Weights of a small transformer language model: learned positions, a variant of Adam for these matrices.
Each number is 128 + 32 x the weight over its row's rms, rounded and kept within 0 to 255. Layers, rows and columns count from 0. The size above them is the row's rms in percent of the matrix's.

# layer 3 MLP down (transposed), 512x128, rms 0.0799, rows 240-266, columns 0-127
size [ 99  85 114 117  98  78  99 100 109 105  89 101  88  99 100 104  75  87  96 103  87 110 122  74 114  83  94]
[[129 138  99 119 101 135 118 147 140  89 138 117  90 214 193 139 109 152 197 128 128  81 115 138 142  86 111 113 157 108 149  93 174 132 149 176 131 113  98 176 187 131 122 191 109 166  85 144 176  84  70 144  87 133 100 102  89 200  71 114 127 144 136 108 123 169 165 115 123 133 131  86 110 148 144 163  83  86  82 124 177 133 131 144  72  99 105  86  95 139 130 126 134  95 127 149 129 139 133 104 154 104 129 133 119 127  97 110 187 119 196 139 201  90 138 154 108  60 102 158  73 107 151 119 159 150  82 119]
 [145 163 180 178  67 116 105 136 127  99 118  98 123 134  99 116 158 174 175 129 162  96 143 166 125 109 118 148 165 125 117 142 185 124 193 127  88  83 165 199 100 130  93 170 155 159  85  84 110 147 110 143 129 124 126 158  99 171  73 100  83 182 143 143 114  81 118 160 120 197 104 132 108 152 122 170  97 115  80 181 161 168  94 128  98 117 160 113 124  69  81  97 108 140  86 169  92 174  66  58 152 175 103 147 123  91 181 124 150  97  94 147 112 115 134 115 139 148 105 142 115 127 137 125 179 158 134 161]
 [131 122 169 177 130 174 101 119 116 123 129 125  55 120 125 132 124 132 149  94 127 123 162 128 176 133  65 130 148 132 125 172 117 111  61  93 107 145 113  88 102  71 115 121 132 139 154 150 136  80 135 130 109 155 174 113 119 160 134  81 162 112 162 102 145 118 163 132  77  90 116 173 128 126 174  59 162  65 109  93 127 128 131 152 180 118 177 127 172 191 178 101  63  96 126  79  91 145 171 172 116  83 163 109 158 111 124  92 173 220 131 175 162 153 131 140 105 127 111  93 166 136 123  58 126 108 129  96]
 [120  95 132  99 136 146  92 141 144  99 115  91 105  94 159 182 160 123 114 182 101  55 143  96 111 162 153  90 122 139 125 149 178 132 192 172 153  71 160 157 166  68 144 132 138 161 156  96 164 122 134  56  77  91 146 115  75 132 140 131 113 146  89 101 101 137 197 114 160 118  98  84 174 118 132 122 152 158 169 120 143 113  93 131  59 161 113 139 150 146  94 100 116 164 115 124 166 110 178 116 109 117 150 103  53 164 123 118  78 146 125 171 201 176 109 158 105 185 136 107  77 108 146 159 133 146 142 158]
 [114 114 137 117 122 131 115  71 145 127 200  84 207 117 170 143 103 144 139 110 110 114 140 137 147 104  78  86 143 139 105 128 141 102  89 134 138  52 119  93 127 157 116 188 143 134 169 182 146 120 126 110 137 101 116 157 159  61 150 149  89 203 189 144 153 175 158 110 111 173 161 121 184 156 127 127 206 162 124  87 149 109 138 128 148 144 137 110 138 152 107  54  79 121  81 115  94 179 138 100  89 122 143 131 139  91  79  80 130  56 142 171 116 124 160 135  92 134 108 115 125 155 105 102 111  85 180 119]
 [ 85 145 185 106 124 126 105  91 187 185 118 148 131 154 141 129 100 130 173 124 119 149 110 105  68 139 127 140  71 155 113 122 151 146 152  71 112 188  91 163 104 157 118 159 140 132 167 126 163  73 154  99  62 163 145 153 139 137 113 187 131  66  86  95 119 183 141 130  93  85  95  67 109 162 127 106 126 167 127 123 123  98 137 144 144 151 124 116 104 196  83 155 115 150  81 164  96 111  59 133 145 192 151 155  32 157  97 137 163 106  98 143 101 140 103 110  98 124  90 177 119 162 150 122 164 108 131 114]
 [147  76 100 127 106 137 191 160 173 160 112 120 186  97 171 140 114 140 109 191 153 122  80 123  58 158 108  79 102  75 189 107  95  52 105 156 124  81  83 192 171 145 138  98 120 145 169  63  92 134 130 126 106 161 151 109 118 127 136 155 128 222  85 116 124 112 142 155 129 128 127 106 184 165 123 102  61 136 133 138  93  82  77 116  86 164 178 141 155 100 167 105  94 154 101  84 103  79 136 109 127 139 137 116 145 123 169 104 121 148 120 133 142 116 153 139 139 184 125 149 138 123 149 103  90 118 146 114]
 [113 108 170 138  65 155 131 122 133 134 101 142 106 133 140 104 141 111 164 127 160 178  78 119 118 178 135 170 104 155 141 107 107 204  53 103  92 111 145 136 125 147 150 126 157 153  95 145 133 143 118 183 131 124 140 141 160 139 143  76 113 103 169 141 137 138 118 129 187  23 158 137 134 120 121  69  75 171 102 108  91 100 128 110 144 109 142 134 148 111  96 177 113 143 112 101 136 192  97  80 198  56 112 102  80 143 181 140  98 159 173 107  95 115 124 142 141 158 101  88 180 118 135  69 193 155 129 149]
 [ 88 167 160 113 126 148 114  94 186 127  57 110 100 133 118  94 130 150 124 148 125 200 142 156 137 116 170 117 135 133 130 198 220 101 126 133 121 148  75  70 167 161 104 158 117 138  96  77 136  76 163 116 135 129  86 127 142 121  96 138 204 188 161 161 118 131 103 110 120 103 115 105 145 138  88  79 116 147  91 144 194 100 145 125 160  86 108  93 163 111 144  97 162  98 107  69 114 137  91 157 105  96 141 118  93 132  92 155 136 143 149 120 149 120 148 137  70 137 175 199 120 143 117 190  90 156  91  86]
 [168 110 113 155 101 127 135 217 130 148 143 128  83 206 126 107 166 141 193 146  93 135  80 164 115 143 124 112 156 112 127 134 167 127 137 128 145  65 104 138  71 116 180 121 113  72 107 127 169  73 128  99 131  95 123  69  92 123  98 165 131 150 168 140 118  98 107 120 125 152 105 110 149 153 124  67  74 149 101 136 123 126 122 122 101 141  98 157 141  69 104 136 157  94 199 145 116 149  91 163 188  83 103 133  88  38 116 151 199 158 149 186  77 167 140 115 143 115 162 113 163 137 156 142 157 122 129 127]
 [ 97 111 124  86 127 133 125 167 162 142 171 121 128 147 127 136 114 102 131 138 140 107 120  99 102 140 132 109 109 167  85  95  68  94 150 142 124 160  75 135 112 112 106 138 143  79 136  89 213  95 131 169 116 132  95 139  50 225  44 177  91 123 126 145 116 200 142 160  87  97 114 134  87 128 141 144 108 150 126 136 142  93 103 117 197  87 173 118 157 147 156 107 196 124 132  93 106  81 193 138 157 146 100 101 139 132  82 123 190 110 121 117 154 180 162 130 119 180 114 149 173 142 132 114 131 110 176 150]
 [127 154 127 133 100 105 127 170 162 119 111 126  91 116 134 144  86 166 131 117 107  76 102 122 134 177  68 161  13 119 110  67 113 204 137  92 131 133  86 113 150  98 131 128 172 109 160 166 179 146 167 128 112 128 142 126  81  64 146 183 151 149 192 119 132 145 132 158 102 124 134 109 164 155  83 201 126  98 156 106 132 158  87 136 137  97 149 197 160 164 117 123 176 165 113 110 108 109 103  99  97 104 152 104 109 137 140  68 148  85 162 183 161 138 153 141 145  77 136  97  96 116 138  76 143  89 147 141]
 [172 148 128 155  95  86 110 173 153 148  84 143 137 129 105 142 170 115 108 196 124  99 112 134 116 162 144  93 105 131 147  94  88 141  63 171 134 108 131 102  77 157 110 108 149 117 142 100 224 149 164 171  76 154 118 138 135 118 110 139 110  70 109 122 135 141  91 161 124  91 121 146  95 116 150 114 151 178 164 105  95 205 127  98  76 174  87 128 171 123 135 159 158 149  69 166 127 155 162  75 123 140  92 109 144  78 167  84 139  95  70 122 121 113 107 131 130 193 108 171 126 110 111 191 107 186 116 175]
 [143 135 124 155 106 102 118 147 138  73 169 143  91 137  89 125 124 181 122 167  93 143 132 160 167 137 106 161 109  91 130 121  84  94 122  76 135  89 133  96  78 164 149 166  84 140 129 106 103 120  69 129 145  98 116 177 183  79 142 126 146 173 154 149 175 110 148 120 103 148 132  88 138 116 144 181 175  79 133 107 133 146 186 129 167 208 111 157  71 200 140 128  89 120  84  75  74 162 157 141 128  86 145 115 139 116  64 127 120  92  86 154 113  98  88 163 145 196 129 202 143 103 130 137 161 119 168 125]
 [119  91 155  97 121 115 119 129 103  83 149 114 120 153 191 131 136  65 160  75 183 157 159 111 142 158 129 160  72  92 101 116 193 178  78 103 106 120 158 178 142 121 139 136 125 166 138 147 110 162 169 123 136 159 140 120 154 135  39 143 173  88 114 184 150 110 168 142  83 117 141 148 112 106 143  96 165 146 140 131 116 124 146 163  57 164 103  92 161 207  81  86 126 134  92  53 109 141  88 100  90 134 147  99 101  79  99 185 127 110 156 147 133 147 144 115 131 159  93 153 144 100 137 140  96 131  64 158]
 [ 99 123 158 146 153 129 145 131  63 151 161 118  32 180  61 143 125 184 146  97  94  94 109 109 156 143  66 108 108 196 149  94 154 150 125  86 143 159 132 134 131 108  53 112 131 116 179 127 105 131 162 170 112 125 150 128 102 137 100  43 168 108 127  78 128 128 108 105 108 138 117 106 157 160 165 122 120 107  91 139  94 165 124 100 114 120 131  62  92 124 182 116 150 147 170 134 101 154 110 140 149 150 160 118 164 108 207 142 156 196 124 118  94 178  94 138 132 150  73 142 154 123 149 115 196 114 138 106]
 [114  84 170  92 199  96  80 162 116 122 113 108 121  91 168 131 200 125 108 146 117 131 149  78 169 163 210 108 132 179 105 142 110 134 106 176 102 194 186 133  85  70 118  98 108  77 108 126 127 101 150 120 138 105 131 163 183  70 133  92 153  94 150 132 173 149  99 109 110 124 166 138 120 140 145 132 186 145 146 111  75  96 149 137  85 148 116 122 172 117 150 149 142 145  39 142 119 116 169 126 105 155 108 119 121 101 129  99  63 130 120 129 108 115 119 181 189 176 188 139 145 126  96 108 112 138 174 141]
 [154 102 183 119  87 199 206 129 101 129 134 108 123  74 142 113 106 118 145  81 111 113 116 165 120  81 141 152 111 161 130 116 150 169 136 122 115  97  91  98 152  84 143 159 174 154 149  99 116 165 111  90 136  98 105 138 139 111 137  78 153 193  99 161 152 198 149  97 154 108 104 124 131 135 189 118  52 163  74  90  67 174 109 160 154  71  94  89 167  78  97 112 116 112  82 169 169 132 157  96 168 148  76 147 137 146 126 148 126 131 102 118 152 116  98 141 158 147 119 178 179 165 119  81  88 103 112 122]
 [105 236 121 145 158 115  72  85 157 147 139 115  79  98  80  96 101 141 115  91 137 153 194 104 155 136 129 178 195 129 172 130 110 110 152 101 131 110 144 144 106 159 133 122 110 108 125  88 119 123 132  48 159 126 122 150 179  97 173 115 119 187  82  92 108 125 111  88 189  93 152 148 120 160 145 132 121 129 116  88 149 133 145 164  70 147 143 118  31 144 157  86 170 142 143 146 133 145 100 106  56 170 136 159 172 106 137 134 131  62  93 162 153 121 106  86 131 128 106 163 165 149 121 151 149 152 122 138]
 [140 143  69 130  85 126  92 166 114 134 137 138 131 148 164  52 183 146 165 106 103  81  84 118 137 116 126 112 132 165 142 207 127 117  77 142 123 149 146 130 167 118 145 183 114 182 119  96 107  78 108 177 135 154 120 140  83  51 169 140 124  37 130 156 109 173 127 132 154 132 116  96 124 140 134 122 119 112  82 113 124 150  80 113 157 145 123 184 154 179 164 109 141 136 175 127 117  68 153 171  81  76 106  95 155 182  47 196 175 129 122 100 102 129 144 125 131 113 148  97 146 136 122  91 120 140 160 142]
 [ 87 169  94 124 172 147 153 163 122 135 194 143  61 142  96 131 158 213 164 143 136 160 142 158  95 106 151 162  55 125 130 107 129  94 122  95 144 132 131 147 162 102 198 113 132 175 168 119 130  98 151 123  83 107 118 146 115 161 134 143 118 127 113  24  90 138 155  79 146 145 102 133 105 115 184 126 137 121 147 131 155  53  93 104 128 148  71 122  93 147 137 135 193 157 112 115 169  94 159  77 137 107 132 172 131 103 102  97 123 140  96  73 120 160 164 102 110  99  63 131 130 183 124 164 148 129 129  78]
 [143 100 138 100 167 132 225  79 131  60 174 127 132 104 172 143 130 122  89 102 104 121 147 109  79 148 103 133 102 166 123  86 150 147 170 156 147 128 102 174 151 135  73 168 126  90 159  44 116  50 140 101 130 132 110 103 141 141 101 127 144 162 149  91 105 194 168  86  99 153 155 125 163 102 113 159 137 118  83  99  60 144 113 174  61 152 158 190 179 125 109 152 126 111 131 115 177 121 160 137 149 187 116  97 120 140 154 151 107 149  74  93 143 142 132 129 107 103 167 136 111 107 137 156  74 109 133  97]
 [110 125 185 113 151 130 168 192 103 107 112 181  89  79 153 127 122 148 111 170 156  95  90 125 132 140  89 139 196 162  99 160 148 110 148 108 139  86 170 105 172 141 113  73 102  48 103 121 123 222 115 169 147 118 140 134 117 137 166  76 147  40 162 138 134 114 126 176 171 104 153 125 149 122 131 165  68 130 106 123 180 135 181 145 131 127  88 157 133 153 147 183  80  97 131 124  92 128  91 185 100 132 123 111 105  69 150 129 107 104 116 144 171 114  89 108 130 118 119 116 113  50  97 100 124 154 133 127]
 [104 148  88 115  98 112 115 131 143 129 115 131 217 120 117 111 133  77  96 163 128 109 127 114 154 175 159 140 183 132 213 176  76 119 141 120 123 160 165 120 150 160 123  92 137 179 136 142 146  88 168 118  89 123 127 170 156  98 108 127 115 172 104 164 116 179 103 113 116  94  79 161  97 117 164 128  90  99 151  51  83 130  73 118 111 158 120  83 126  95 140 101 121 154 200 145 166 148 127 111  88 190  59 173  69 121 135  87 141 179 148 164 157 148 165 129 124 120 120 116 144  67 138  96 150 112 175 152]
 [110 125  96 135 157 173 176  99 153 103 128 134 122 159 125 135 140  97 165 127 140  76  84  87 115 111 131 143 103 177 195 122 138 114 154 183 123 178 165 123 154 106 166  72 186  98 123 102  93 108 154 109 116 127 144  62 155 152 102 110 180  96 134 108 116 124 123  60 185 159  80 162 138 103 113  65  74 195  93 111 100 109 120 154 120 117  71 148 151 173  99 142 141 159 125 164 136  99 150 133 172  90 132 136 116 118  83 138 134 205 134 112  55  88  96 126 130 181  97 119 157  99 151 134 195 115 117  96]
 [116 110  89 142 217 100 155 129 148  87  92 136 137 141 104 132 154 100 141 151 128 144 150 134 121 111 126 129 143 176 168 148 108 200 111 164 187 163 138 110 129  81 113 123  63 132 108  97  98 101 130 123  72 133 107  92 148  98 115 179  87  57 179 147 104 165 137  83 151 176  94 126 124 204 169 176 138 114 151 120 131 136 159 166 100 178 119 125  86 153 165 162 187 144 143 102 110 154 198 112 107 157 135 131  57  73 145 115  81 138 147  65 145 125 110 151  68 111 138 106  86 142 113  95 140 118 115 157]
 [ 77 192  74 138  81 119 116  92 129 124 169 103 159 111 152 103  53 166 190  88 140 190 141 108  94  66 139 100 138 140 170 166 179 100 169 131 150 147 177 101 152 166 140 127 105 143 109 188 113 106 144 160 107 144  64 117 163 137 173  41 114 103  91 141 101 170 109 115 170 111 151 137 141 154 116  91 182  56 116 130 152 152  97 116 117 107 137 144 122 152 145 108 154 153  79 129  91 133 138 102 182  82 132 100 119 171 139  60  98 108 122 132 187 151 125 141 129  88 130 163 142 118 135 135 145  92 156 119]]
# layer 3 MLP up, 512x128, rms 0.117, rows 241-267, columns 0-127
size [ 88 111 105 111  83  88 112 105 101  83 112  95 102  99 106  91 101 113  86  87 108 114  97 103  79 103  90]
[[116 141 132 120 138 138  60 102 119 127 122 138 133 126 120 113 154 160 150 144 133 139  94  85 144 114  83 101 181  95 138  61  90  98 108 132 111  95  97 133 177 127 124 127 101 157 161  64 136 125 134 175 179 155 133 198 178 114 178  80 125 118 115 202 138 112 119 105 140 153 144  84 161  90 167 158 137  86 147 144  89  95  30 126 107 132 131 131 139 111 149  93 198 170 129  99 147 149 131 158 140 106  95  91 115  68 130 104 161  97 177  92 147 144 107 169  57 107 155 106 158  64 145 134  94  77 172 150]
 [149  66 141 150  51 139 172  72  84  86 144 150 116  57 115 172 109 158 116  80 116  68 113 121 159 183 127 115 142 161 162 100  97 133 115 147 108 143 138 174 144  75 104 163  57 155  83 123  80  85 165 128 169  87 188 151 114 134 142 140 118 180 157 104 113 136 148 141 137 105 169 100 103  83  86 150 146 154 134 136 151  93 156 145 159  87 139  95 152 122 105 161 134 115 160 123 149 180  76 167 151 125 147  73 157  84  87 149 133 155 171 126  86 113 144 107 152 126 106 109 160 129 111  94  56  91  95 137]
 [110  67 172  77 141 109  83 151 176 124 141 104 114 101 152 147 149 168 133 194 128 100  88  69 129 124 155 118 178 173  97 127  84 120 133 154 109 144 191  74 152 135 103  88  80 135 115  67 131 176 117 104 142  87 126 165 124 127 123 136 109 109 140 118 130 112 146 183 114 114 172 115 155  89  72 124 136 152 178 130  89 156 130 170 132 148 103 147  68 133  90 171  96  91  40 145 135 176 164 135  76 118 119 112  86 126 134 131 125 144 131 149 147  89 102 137 131 189 148  78  84 150 119  87  64 115  79 174]
 [127  84 115  63 156 120 158 126 168 159 159 105 163 117 151 114 119 157 132 154 152 106 133 160 170 172 173  87 116 146 140 197 127  67  77 162 113 169 143  66 116 131 117 140  88 137  89  69  94 120 109 183 147 152 150 193 141  93 142 133 105 110 156 196 114  77 101 130 140 140 142 114 152  72  87 113 165  96 113 107 114 102 101 143 161 130 107 123  92 152 124 105 175 128 110 127 132  90 148 144 137 130 144  70  16 108 185  97 114  96  88  88  91  94  97 134 109 146 147 129 178 133 105 165 110 151  70 123]
 [149 132 182 150 101 138 151 170 127 150  88 142 143 127 121 212 124 163 128 143 150 121  88 127 123 135  85 134 154 126 103  76 142 124 172  86 142 124 112 142 171  73 147  67  89 178 101  84 119 130 101 146 181 115  75  87 100 120 115 160  98 174  82 148 133 108  84 163 187  98 143 167 156 125 118  95 161 149 136  92 135 162 118 139  67 153 110 136 104 160 137 126  86 131 107 109 147 124 167 153 119  64  81 169 174 142 145  81  93  95 152 139 202  48 124 113  98 174 161 130 101 151 148  63  94 148 138  93]
 [147 148 202 117 138 109  85  87  77 103 162  98  96 135  87  66 147 167 132 134 127 149 134 148 122  75 171 151 173 190  77 111  87 154 174 160 110 158 202 150 107  65 117  91 130 101 122 141 173 190 150 137 131 141 107 160  86  88 180 123 119  46 129 128 101 150 111  72 126 142 150 155  82  81 110 117 169  88 132 109 169 124 135 137 129 119  95 147  98 125 143  86 153 108 130 149 154 154  73 144 116 113 152 106  93 144 114 137 117 100 151 118 113 187 103 142 134 162 111  71 164  96 137 126 159  76 105 191]
 [110 106  76  91 128  86  75 163 103 125 106 112 151 121 161 172 198 126 101 148  99  95  82 130 158 158 103 116 168 176 119 180 125 106 144 109 131 166 140 119 138 101 116  86  88  95 116 106 136 219 118 145 168 133 151 204 143  92 135 121 127 107 177 190 150  89  65 157 158  90 135  77 128 153 122 119 147 133 147  93 155 114  87 155 110 143 127 110 138 151 159 169 175 104 135  70  96 141 155 170 134  70 134 104 127  93 158 103 126 138 168 171 102 115 144 151  45 171 130 132 118 113 140  99  48 166 113 117]
 [ 84 109 127  94  97 150 153 130 129  97 118 132 114 103  97  60 119 162 144 196 185 137 156  96 197 113 177  94 153 141 120 141 143 108  96 104 120 117 108  82 157 139 102 121  73 145 128  96 136  86 154 135 157 137 134 138 133  95 141  98  97 190 161  97 111  90  86 139 154 104 114  72 174  95 100 105 122 162 111 139 107 142 123 135 142 148 119 183 134  71  93  97 136  80 126 102 117 135 135 102 143 123 158 135  68 126 150 127 112 122 173 186 107  95 103 136 169 122 153 103 195 160  89 167 178 122  20 207]
 [ 99 161 147 115 160 108 121 171 165 165 145  91 120 109 157 114 105 149  52 170 105 128 122 156 153 174 163 146 106 204 123 121 155 145 116 124  96 120 113 101 152 118 103 116 104 103 129 144 111 127 101 116 178  94 132 106  88 159  96  68  90 102 158 167 148 161  87 142 130  70 124 113 152 166 116 113 163 142  95 108 159  95  78 145 139 153 181 128 108 162  94 183 140  98 101  73 136  73 101 146 128 160 107 105  83 121 120 187 116 105 137 192  73  80 157  96  85 180  88 113 155  86 128 182  54 115  69 129]
 [145 169  94 138 131 102 176  83 110 128 127 141 138 107 121 199 139 129 118 104 140 158 179 136 137 117 155 113 135  86 185 148  83 200  77 125 136  43 109  83 128 140  68 134  67 109 111 194 117 138 129 117  99 122 153 114 210  62 183 113 117 131 150 166 120  72 122 136 200 173 183  84 132 152 143 112 108  51 128 127 115 120  90 141  74 140 134 131 149  98 171 171 126 130 122  95 153 107 101 115 123 143 156 142 111  74 188 125 154 109 110 112 104 106 121 123 142 174 130  84 131 155 144 132  78 109 135 108]
 [119  71 149 119 107 159 122 158 122 159 120 104 137  79 155 106 159 159  86 205 135 134 133 136 109  71 145  53 118 154  94 159 141 224 103 154 129 133 185 115 119  92 134  87 134  44 106  94 137 157 100  88 132 153 134 185 161 155  74 112 102  84 156 152 155 136 118  81  93 118 107 144 153  68 124 107 111 102 153 111  71 150 124 145 153 106 139 138 110 151 115 177 141 150  97  93 131 192 113 189 107 109 162 116  89  96 168 155 115 112 124 135  58 165 131 123 147 154  98 134 172 103 123  83  93  85 113 129]
 [152 120 113 132  94 110 106 102 162 148 181 107 121  86 111 173 160 179  95 136  99  98 117 117 115 215 137 106 110 157 177  72  72 129  78 115 119  87 170 149 160 128 108 142  87 104  77 125 170 188  97  90 196 130 191 166 137  84  90 123  86 144 109 124 133 107 113 105 148  50 176  98 151 133  87 101 116  76 123 148 100 140  94 169  43 175 149 179 133 112 107 170  99 116 112 131 182 129 166 122 118 135 116 116 150 155 140 112  87 118 100 139 147  91 111 105  89 156  93  82 135 104 142 156 142 127 143 140]
 [128 130 133  94 120 139 186  95  71 169 153 142 174 122 121 134 114 123  24 107  93 145  96 122 110 111 155 145 138 135 133 170 103 134 149 157 106  88 163 158 122 131 144 131 139 163 124 194 198 169  94 124 139 164 149 148 157 146  79 112 135  88 145 146 144 129  65  86 130 104 161 152 124  65  39  95 114 139 101  97 131 106 129 155  86 114 132 122 111  83 158 172 183 165  88  46  76 108 117 136 147 171 105 114 159  99 179  94 142 134 164 114 129 186 106 103 137 114 100 108 125 148 134 202 148  99 124 140]
 [105 154 143 186 102 150 177 152 109 147  76 160 170 111  34 140 129 174 132 133 136 122 157 149 116  91 179 130 127 127  87  95  72 160 148 125 106 173 119 116 102 127 101 161 139 163 126 165 127 125 159  86  89 145 128 169 112 107 101 103 158 147 104 151 113  64 127 145 147 165 165 179 160 125  87 137 136 109 133 114 104  81 135 131  96  93  60 129 117  76 135 178 125 124 116 108 116  54 138 103 150 149 176  95 140  95 122 123 114 180 160 136 166 120 149 176 164  71 159  71  72  93 112 162 215 102 102 124]
 [176 112 160  79 147 134 164 104  69 144 134 130 112 117 129 128 110 156  89 157  73  85  96 143 149 164 171  94 127 159 179  95  73 156  89 130 128 150 128 162 118  80 148 132 135 188 112 141 111 151 105  98 168 137 115 121 105 128  81 112 140 123 109  92 137  86 130 126 157 156 184 133  97 117 112 136  88 116  96 108  89 113 119 155 141 121 139 100 106 119 100 137 201 204 151 141 160 190 132 192 140 141 133  55 158 110  71 218 112 146  73 124 101 164 119  95 165 130 109 127 161 103 126  48 145  79  83 139]
 [128 126 150 100 125 119  82 151 132 109 113 135 187  65 132  91  82 164  87 135 183 137 128  75 112 120 191 139 179 145 153 132  97 139  59 154  84  89 152 115 181  68 104  88 115  75 136 151 138 150 132 103 154 192 117 152 157 161 128  89 163 100 105 153 135 145 109 133 113 143 174 130 154  61 139 118  83 110  86 148 110  84 100 160  70 133 166  99 100  69 128 145 132 154 117 148 158 158 102  84 136 159 117 101  80 154 100 162  66 143 107 129 133  98 102 125 168 129  74  82 167  69 127 109 159 109 107 182]
 [183  98 111 142 156 112 163 102  90  92 175 149 102 159 139 195 126 123 108 136  86 111  94  97 157 204  87 131 100 112 126 135 118 118 181  90 138 103 108 135 168 145 119 119 135 174 118 171 163 109 108 149 195  99 171  81 166  99  93 160 115 115 168 135 134 126 134 129 149 112 189  75 110 100  75  99 151 192  95 168 204 127 100 160 121 119 115 207 111 147 134  83  72 137 122 111 142 169 155 181 100 145 108 115 142 129 108  68  89 159 163 172 138 167 128  68  92 105 107 126 100 137 140 154 148  91 140 137]
 [110 140 157 164 123 133 158 142  71 147 190 140 165 159 130 127 106 139 118 152 135 152  88 117 132 127 209 170  82 131 151  87  98  78 133 162 108 120 153 127 134 164 115 106  96 146 140 136 151 164 145 105 148 152 124  97 106 175 143  79 157 117 135 166 131  89 114 134 133 134 171 144  98 105  96 103  91  68  26 122 144 104 194 156  91 121 133 146 103 163 109 134 109 139  83 106 126  82  94 123  99 135 117 131 126 190 125 163 121 120 183 143 134 119 110 115 140  91  23 102  75 145 145 133 123  61  31 121]
 [108 174 165 148  88 138 169 103 151  78 101 138 136 127 100 162 119 167 122 101 136 143 128 114 116 168 160 166 118 157 165 159 139 173 169 129  99  48 152 129 138 156 136 113 133 122 109 174 201 101 110 121 122  84 185 127 135  98 124  91 146 184 161 147 137 125 119 100 154 109 111 183 155 108  90 138 107 127 159 111 164 102 111 126 104  58 139 113 174 133 125  92 159 195 108 111 135 113  67 145  89 182 130 129 175  98 127  28  84 178 136 134 150 151 110 127  51 102 112  82  82 100 145 169 106  93 138  91]
 [110  79  79 135 143 150 146  94 114 160 105 111 170  96 186 190 114 134 119 121  88  73  92 128 105 134 151  89 161 207  77 177 147 165 165 157 122 185 142 119 149 124  50 133 105  83 108 115 102 140 107  71 157 146 120 143 120 118 102 101 128 103 148 154 150 138 104 191 153  76 135 116 147 168  85 117 177 141 107 132 108 129 156 135 114 167 140 150 152 104 126 217  97 136 108  75  94 162 139 189 146 144 115 149 150 142 110 113  73 155 100 167 148 103 123 130  79 160 156 110 174 122 108 111 107 156  44 131]
 [138 169 147  77  88 111 108 143  49 117 116 116 136 135 134 129 115 142 136 174 116 133 113 172 106 222 148 140 169 123 134  91  66 169 124 128 111 190 141 119 129 132  67 101 109  51 112 129 127 141 101  93 108 124 130 114 105 124 148  91 126 113  98 170  95  39 152 159 144 111 185 129 147 134 101 156 121  92 155 116 131 132 141 170 148 175 126 125 118 140 193 179 193 140 135  64 132  98 145 156  75 117 139 136 126 119 137  98  92 148 175 137 163 124  99 170 163 138  81  44  93  86 158  93 139 119 118  84]
 [156 119 105  77 159 126 166 121  98 196 100 147 156  81  97 198 156 137  91 161  89  50 135  95 188 114 133 127 129 109 109 153 117 141 164 121 167 135 147  86 217 128 160 127 136  92  91 163 149 121 116 116 142 105 130 139 113 121 116 119 110 133  87  82 147  91 127 173 146 124 122 113 150 123 140  78  78 165 133 144  94 135 121 164  68 160  67 143 147 104 173 131 132 143 119  80 148 153 160 144 109 165 100 160 147  95 185  61  81 104 159 107 142  85 100 137  44 150 168 108  89  88 152  92 117 148  91 107]
 [121  85 116 105 158  86 133  91  93 127 112 126 106  99 191 185  97 142 100 168 122 136  61 111 119 227  79 140 132 156 140 119 117 194 110 125 111 165 120 112 161 114 116 155 110  54 135 133  94 127 136 147 179 121 166 134 113 169  79  87 147 107 118 124 129 131  98 217 123  89 181  68 145 141 101 156 121 173 135 138  96 110 159 144 183 107 177 135 131  79 131 177 174 111  72 126 138  97 143 112 111 150 113 130  84  98 132  64  76 162 121 188 101 120 102 157  80 147  92 120 139 149 128 112 127 147 132  97]
 [143 115  76 162 109 125 128 140 168  97 139 124 107 120  92 147 149 143 148 207 159 107 125 145 159 147 140 100 105 113  79 199 133 102  99 111 128 146 180 146 115  74  82 130 119 147 110 111 128 226 104 186 180 127 104 159  95 137 121 111  90  78 128 125 135 145  85 112 111 104 103 136 173 125 112 162 106 112 151 101  68  82 135 160 142 139 108 157 103 120 161 150 155 152 179  87 164  87  98 107  69  37 142 109  98 159 150 109  94 142 123 175 144  80 119 165  89 177  68 138 152 128 108 130  74 166 101  91]
 [133 125 147 107  53 134 125 146 106 201 105 118 194 101 103 124  82 143 137 115 101 133 122  94 140 124 186  82 118 122  97 119 115 116 131 142 119 108 126 163 155 155 132  93 123 142  50 115 145 154 125 151 136 105 101 176  97 118 152 121  72 184  87 179 112 147 109  90 169  89 154 145 124  62  89  93 133 132  92 145 132 138 140 154 138 117  77 156 118 135 193 127 108 122 127  91 152  93 204 147 141  55 139 146 153 210 136 140 137 142 127  68  69 164 134  43 122 145 171 128  85 134 154 171  96 141 106 146]
 [160  57 104 112 107 111 102 161  99  44 103 109 131  55 174  99 185 155  88 138 143 150  96 172 108 174 104 130 134 113  69 110 111 154 142  99 131 121 133  70 144 171 187 161 112 113  80  93 146 164 149  96 126 106 117 141 116 161 178  79 146  93  58 136 107  86 127  81 147 134 124  88 161 128 131  56 154 119 169 113 143  93 127 144 107 145  64 171 112 140 142 102 159 124 139 112  85 120 109 147 150 132 164 133 150 195 136 146 181 114  91 149  69 141 172 129 117 178 123 139 148 103 111 119 117  98 147 185]
 [178 120 118  67 167 141 134 130 103 185 168 133  90 134 136 127 106 122 124 153 159 130  97 100  75 178 195 172 201 153 134 108  85 171 115 136  75 135 185 129 125  86 128 100 127 109  97 180 152 101 113 109 162 152 126 152 164 161 107 136 136  96 198 128 135 109 148 120  96 145 191  67  86 107  89  78  82 112 111 139 114 161 114 156 153 170 157 124 111  40 153 174 131 112 134 175 151 111 158 118 101 113 152 140 118 127  98 114  73 121 112  91 107 113 136 147 109 119 117 101 188 146 149  47 148  97  86 151]]